config.toml
n_kv_head = 5
norm_place = "pre"
positions = "rope"
rope_base = 6220.0
tie_embeddings = false
lr = 0.0106
lr_mult_o = 1.5
lr_head = 0.00374
schedule = "wsd"
train_tokens = 693100000
dataset = "wikipedia_en"
Each number is 500 + 40 x the weight over its row's rms, rounded and kept within 0 to 999. Layers, rows and columns count from 0. Numbers have three digits each. The size before them is the row's rms in percent of the matrix's.

# layer 5 MLP up, 2560x640, rms 0.199, rows 383-423, columns 0-79
087:466519489495509458513469529519493506549470500463534531518482529504603476544500450485500462555470452486527466567474578516466461504467462554501490509467460447497528511464548468499467515465478510409507502581548582415451526490530519475479452473
093:468509428475562482570515524581436536451535461550508562471521564508520527468414447468447515563479496496514541486530501468500525450487490441491500525434522510516521538546474500469494499526439512453503523475520490462541490492509556507488516524
094:465514560483489524526567536537555485444510520378476501507513388458506528489513475481562505435522473492519479478565606505507440503493454444584457512459487482530562517520515523543518474463481551549532517511443493521484506524577483575488516524
109:503493464415551414471482550520515493505546481465496518589342494490493497524459560546488520482500524526507491522539449548574511468485546492466477513460521476483553487520510456510470474492468510522493544507569500575500506532470498491511473524
099:469373503452528428505476537542418467485471488502583480436533471538509515496416553494536445572536510468416487532476541560510576521529524470444462517564533493412529444441499501537523458491486458503450499449503457458498553569507506547579480531
105:505503534481495510523505486497445495524508490533513560535476407487440496528549533449501594480410490459458498516499459509427448465445478495561449531503500478444487422535516448504527450488478542572461458516520547393467458491446463469415575435
104:537504438553549501525540445490503487536563514464436497493531474480455508521482495510561496504542558555525440468497538516504462492500477445537548490504486471474496550475469450562480545484470521506524481498497479481510466464472482456556548505
107:482463509490548535483548516492473512457489470468576502499519523501472526539413506456516473465489495501433484447506478549474472442463453479539541539441584475564483498419514485510449541495476496541431476516532469468540558491519458474579447523
106:508478392420490545500452523499557476536443478505459516582489483525501554430536497421499459565441451541597523494472462485511563555456501548474559500540507494426516464516561547523537476508523491502555457402513462461465450457500542536543524527
102:481612476562518534520505580509479492538521474564510500522467421506490440544506497436487504507537474436507426471477494530453553466475522460536451496557501526531519504480467513494505480496488485479533514505468544509520515498500504516484574488
102:546525439590453547490529472483470494451461472480551514453500497478596499500499485526557557522495494480447407439553500449463537487481469518501521496462467512523504513580518492487469474454386520520499456518451473457487491526504513537496496461
102:510482502464562519473528456520457570472417488407507468529526500548610449557561578435455462491469517518477531507491466443535522504517454487531504472499494472392512551486503499516538505520571514454539440522523497523478573529464499438425544448
105:524554543566453553585503525545502499435513470542524519494475505520435424430616497508515478455480482492523618433507527516502474513385509450537508469460579481466512487548535497485463518446546557553452476513536489449494542490493439419520539525
101:536505484439547577506484548495477525465490522434539494466486589588487518473470518497553581545454509448478537484457402450472510426448514504510473492551555542528466571506488477454459548490485505514464571459465533508407447556528520551539526469
097:492483475477550468507527456446526433456486472521532421439530456490461460461489556512518492481538551504519488514518568542483521483466450483510463454516503436514520423550466476539507540517546515605503569526556480409428565501487492476429441473
102:495537477470532511438544526510494486466518461538426498483513443498482476513483501479457512492480512455535528527444441517514577494518562509492478490527461539465557532459510426524438503477423528496460505462506581392498483521455532503531491411
104:511546524479576462520519473495566467501463496457451472517505479514490493533541516475511495484464522481506501547434518514459454534494482493456482558515464515454519453522499513576503438496494410475526525427476492483498438507471490562510499467
096:482525542509503454532480517530531517543570532544534507450511512506495450565504504442508538459531536473488570512576518538461497483513446517523527445500524476480476495468543497540526465523528457537492456487519488497433508494438511473447566514
093:484523518576503544482444465550522422558536485566459559477485489553482431433488487506487539498509555482556542520516496483477535506529504502607542551465486468472516548439588493480531529511485479480519503447542521423484487523519471543530506536
099:516488470580534518510493531463539521597497540407458549543509573454480511504454505483513536530554483540434561494499457491462500533550588480464521517534474460527528470561531462489519498525455529487522477478473526449447495502437495440467565478
100:500559499557475506456529503471489559470506522504499545426497529524509464566485543425487529504603475514497499457460525505545532519514502484465477543481573502496494552500486550463473575549462436550506513482516473490497478545562542458513429502
096:470506512477475450519501524447426501463470528524519513471497541511466480552533501551543416487515447528510478604524459479492533495386487553434478590529555480504461519527485563524504519509552496481445548567428487531485524511435509532494444536
087:453463519465526539508552456446499497548540442575443502500491510546527471490530413442475531487529503572489476539510436532504456536502493453411493508445571447476410496476473530528557490508476483528533478522559460467506540502519482463527498540
098:473445527466449509492526483583411445523462523510494515530458423545514505559548495527520508484474513540518534502515615480479467473466516540510551492526549502529544493488530458466453492483527480532522505571511514458498587560559461499568524471
101:468513499518579490392517480497456534470462529549539503517540488571493458509492485483528496512526463511513501539536509498382536420485497504479493528570450495514461555474501491474531432420467442572480512510554517495519485454486518488561500562
089:480553465477470491434544430467484593486459533488465444492534476449434485457561465496501541521503546453548474514437461588536596471494514394542468460509495466466402528597516385504485479523602410522414448460524535492565534480529542576541565538
104:468493475544509488526463459472480485562440539503514535485424447490568526544474508505502507529512501524462498477542478482414458464504505536506486503514513509473521463463491483511469513536521508520543467513517588504493476477486449519517502461
095:521378441513531518460532506463558479531483534490491520464543530483570523444451525437555444436456526557503466548531488518529486456505512519507444559498530472455516512538472498494455480555516477449561441530524560448470527496485511467445530505
099:523512502478454522526480502459442531452565544495513494518508526496420548528468596502465578546539483488450471482495451559540583536444472413480533503511533472513455473437540434511458458460474566515493523442428446541491523518519489484510543546
094:509429540456517482474464549449527496449480528463557473486482452513529519501496469517498477481532579531455465497522510596509556518507510428527401532482474463508460562546539459520396494501471489396486536480568487536420506469467503415509608508
102:479495554479482515524563515494464501527552516601427567512519518492473513510511462544494487476497474527540472454399469504504425434526469516433477492431498479519505513479505515512435430552498524527446505478524534505562537520566481482559550529
099:558453519403492525535533559571468457463493562554469543480487464549476485554533529473517499491474541596536537521451491520496462527555552456567550525517538478495524486499485491487538542531500477611444432498460610486527497551499532538483482459
097:502432495523510531536482488504527527462449453455538460488486504532527450474454507519450537531476488522484418447502506483539489504479469482551532497523521486467509506444446524504484459507532440553463432550498483475537478491468510474473476508
097:507551499452522483520464486521529440537518488483475529540434502594591603442500418476549535456483499520506433524532460477504541549474464518454444535471442494532510594450575476561452521538396522463431474524578532517480449531533495466529482425
105:544445510506453508473451499471479522558567499470545552548546506409506460505483527525488538447522510516481527540568522450478533518559466526457512481468524584499507513492497522533474477439561473517551519536473555491511534499515480476471476478
098:521519467444533508504511483484580551434572491540520497458487531514501433590536557464623542547562490460484501501474523456593448454567489548515522522553476515505440545513498512466446465504519485472500497536520466446461456554581579519521526516
104:535543584490533473522503555425471498461540427532505413495417468539477461508467469461500496497533546524497451453533479495499464470479438507505509562471511482487471490495519436563479500468492517517425501500526512493621516476474568489474399545
097:502478504457527507527458467600449503469546464513598459540509485483503471489500499513437523466504504524487436522599535451443475534518532491555458555502473557452427527565478462550436452498449411431593516580535464488533434499481470519593441465
099:539552528480547461482493501435515538484463527514523514612475491520512517526530551559464458553501458400510495541494485465514491454529495476479536543486615496488502498530513548400557475494587504483474456453428515528462547510543550573503460461
096:472485463507540463492488501403389506456417499497472513485521515516477425525490441415501545452472523523535467591549542508473510519473476460473477530484469458442520487515465502426453512457535575521490561520471501463510484549485540523405514480
102:509500398487540519388513441584428548472536476478468483516513513501547385493529522522456471482468525530532620531459482431478460548500509544476524469481490517507488427524556425542473558420535509491430568506508570507426483490536494508462493531
# layer 5 MLP down (transposed), 2560x640, rms 0.0507, rows 383-422, columns 0-79
094:476431583525454560485535551542532514502476525379487543491470536520484419495453482503458451567479498457614476440542478483555558479461507526561496512484518453430506551507501437534550473500475503550531490528585560435479565548452535472482570515
097:470473477505525519505499520516410516437543505553465525499539563523579575505474447531450517520496468508555513466481573515422538499493489557484528518513494507461447569497494511491432412560526506522498558479607433490484533529526502488489523485
093:453557482520451574555452612511559552482523529449504532509480487478521483462514502485467495490536528520535524544524574516490476555531475467520521429517443563506467518523419521452455526439479545470446482587484532437559546499608540461611515521
107:506454467472491456446454532502552509493508485417490510531478510463541462563545611543497433545534478502536518496534532555563491549509487467423564543444504526522504505464425510543508486496514542456521507430500450502559502572484466462511448492
100:485519397560490527552514476578562518491551491536526509473474551559450566457570510374525486452454586469514508566523520453459520478604569529454540491472453492516484448480485557501517499579523537523509510528531480459437528484534528480469571485
103:514493547521511461456479478402438474448528527523517458563549469511473544486520528479507497514487383527537502494477537578420494494492486589478490519442462432523480470525451544585488455495556522508498503497469531534534485479489467496462503487
099:537522566532548540506467472482533493547545451512464497565576499472432577524509568510512496554502545464398517487536564462508447485467514499552529557540533490499536517519498524522555440473473453516491456470538534481513491566498527513482464456
106:597480595483481503519528466513538546549515416550506509494487490443517509510486476454507476507488459486494515515494495487615568473517573442511508515456452565549446506472523477507498501447429482582448468463470474439488557522552581416472566473
104:567490530517508500537488548573495451529465606491492504458479546506501460491532470486565540578458474552469490537452517508461510482529516572477477478571445514518501545514431499472531499506542420475543463487480530514515453528543459520469481469
100:485505489520491514528452544497502415525520523535456550606526536517580519475515477433521546570432507528459462532505547482481480495461487448560440426582513540507471497451481487562517519474547494468549482507442527507510587525458579494537425550
103:542539465481498520477518490494493565530525500505496529594543501472483522537600474489545535487465501465511486429570506486466476485538463465502530519515499519501518465586518516471497515494457494479534554504516484472577458532491583436559511519
101:473532472501519510513545473515488498509473499442574518505546505480490515546432567465518421527540533490494464531480477470457448491501513492505522407517480482524473522442536477497493473433535556528498508429530562501505476538472533475546498520
099:527471477545550422503526493480432497449462539484519489496578523547523457520515403530548470546466467508561416479517404504485566428541531507525534481537441526461490521469472452485597486516533511525443563477510551478537502478463463511491456513
101:477541493438416516516484481566555481537474527502467556501571443501396497525521537475505522498474556468486522546516477560501548437544516552494550500482515491479452535507495502519467464480543496449452547455527426482475479491447521589445540507
098:417558441526538502445568485505508523451484514444506514516478449400541448581489501461518472509421515544498513407531496423539484570498549512467533443476458469482512488489438504485558540541513533520524524609513441498519508432521477464508503487
100:476484513505470537450527523502497406476471489433472504478496472520469535465539490444527479532520473470452487570438560518528575415541577564442542475438573559433526507441421517440490457489512470495514516426443568492458457482515455516558481467
097:413517491479479513512446551544412541477510461585526494552500459510498538513478483455546504553520507536435469453423502543508493536476499441469493441495479519542508459493473522446471464486541490477533495444590537490567482451497511505541415535
098:557456522524507447484473527577533512506485502450517478459435559528474488547521490494554443489593400552504442506574489558519506559503568539505563531519448496466498558549485522531475540488480551423469486448516465431495507524460454511514494445
097:461499478532529486513479475561474541451469410455489494466496485576507497488490522521514536454549487499437606532483451478463504502481541580463515508493410601497527441447451533512478537496461550480470459488498433481544463551414446524488490532
099:518436473496414501545516517417445540521514540487486509513512429536577524518459540572461470456513483524511490482501460495559425417480521478513527615559544459433515473525449515535552449519543537532548549484483495430563508489548474443468532501
103:510513486489492518531511530485490482452438507496509509474582414523455509499584446447475467478481497532541489486511453519441489467512526458456481560478541524529524438500540501448526518463481511509548505542504547452533564555492471452507531470
096:512499515496487487546512528529506469438472486533493466421487476542520502530456535506501487503550536555442482446488444483549531547443429488494557482535569514528460483549475530446489496505502521502525484473445466549528424513479507465400479492
093:482542494522453524525526534441522478438523445511471487519526565550557475526577482469473560530515434493495524390519475519460551487488527517530552655534521524526511544552456512508530471401413538482503519521550520512539519489461509464522536469
102:432512469536560484478508505486446528449488544461490522529482416543406556536480519425496583520502523513582517531503494521512531549482551537526483441464514535415503512502484485478522514477585507546482564541492471553485567473526506559475458458
103:478476469481537511419443532617473482535524413498423496527471465542516470541454461454521464518540505501515477531546535494441488521497503441522506476478538494424501476524445580473443541551427486460532470528547522504477523470452530407590513544
094:517493497514496449525498467553533562484487471506506507528447491522555454462460502556480527440520487552520501488533489454487512481552496458556550501477498461481490522509486552549478520487456486433548569504530520435436539500526547534504490524
104:519474502484537503571500470460486487373488496518444420595487490596498497475430468549507579482463470513501530462560533472459581494509528479474531421545555407480506443501502497450477540517476459412527466496563507486513553477489436577487473552
098:472534552497603486526565466479544499509471511540529524522363395483545450586482493443590572483490509427467536411486437490521576532460537450555468534503510500500525439478525482559517469515540514489489420529499449514525451445513535422504428521
100:519510376454455506406465488405560489493517521539453573506466539516427519491502470530488546512512468483501479574509428486532499413494417553486549467495517561429509449468518474507530484519505544550504523548535520468528529466513465470499482501
095:495530555521436502512489510480461530499507520503548462541526491533522473459514577473530519499536493456465444445505476494531410481500482482467492427516416403511510545437500507440463523547522458462491546488448415525537443457587527448507480472
102:487492509492498490410493437481502588442520528510506521524515517448547476504473504499515483533524472559530596468504469475581455517479494500531544494440489457547568484507519487550466438454480586479453509523587494456482561481482408473563505486
100:464493507477525518500414447527539474455465473456454546587475446517554541410429477510536447462481545526516494502498486557507476556519497517568537443498506477474571497521463509489551539487462436446464528422532502499519474477477447489565563542
099:605487495440565576478522588555584486555532480482484510519492507504521511455512462543463435524543504473473500387520476465530487502543480439566423514497457486476500527503531484521561501474464492485479565600500523469484520499469563500482510435
097:497484543541512471538534495515469441519472510553538441525455433434510543480547440533467483470451474525527532517544456468484509546511469423503560532595506439456501484499524548480534480492490580556551513470504488462513549495518578518458437566
101:461556454499517556469547505513494455470468518530466521432504551568465578576549526514502533466463498488521572467507531460507526486495569536403527496486548494482423503482490579457535525514455541480497479494499506528553423470464492489398513509
100:455425549440478515450454462501419458584524482477514490470586450513497475563523499474518456469499402452542488509526576487532510511455450504483490472522518554483535475550411502470484487494444489549491430450551534500508505570476478483486503415
101:487493559492453527484433409502486427543555469532481467557457392443530522497427535546556559517598539460487519468468527474553418537491504501524518533520500449479578485548511519558504510470488492474486478545486496497551519474498474570560572499
098:472449525493450420462569575592508517503467450535536518469518559488509519474499511409421459485536484570497456457541482489507521526489486529502468429507498463549480529556520495396508449464532491523453535568478406542491481506409450359446483485
099:542495439540446493534472551494550472577494556574606594532555484504462500504521527531526481520492529495559510585459498548520490445483468499510501505522479492512490569420496530506403459478375462532473501554489468514445555560488509480443450578
097:480539468491519555452502472513432416533449532498550503452522483476480519517469522410543575470570514487581504444526578470530490491542465474612478539475549485453563547429514458518524498472432492489564482488467416537537492482467548494520521486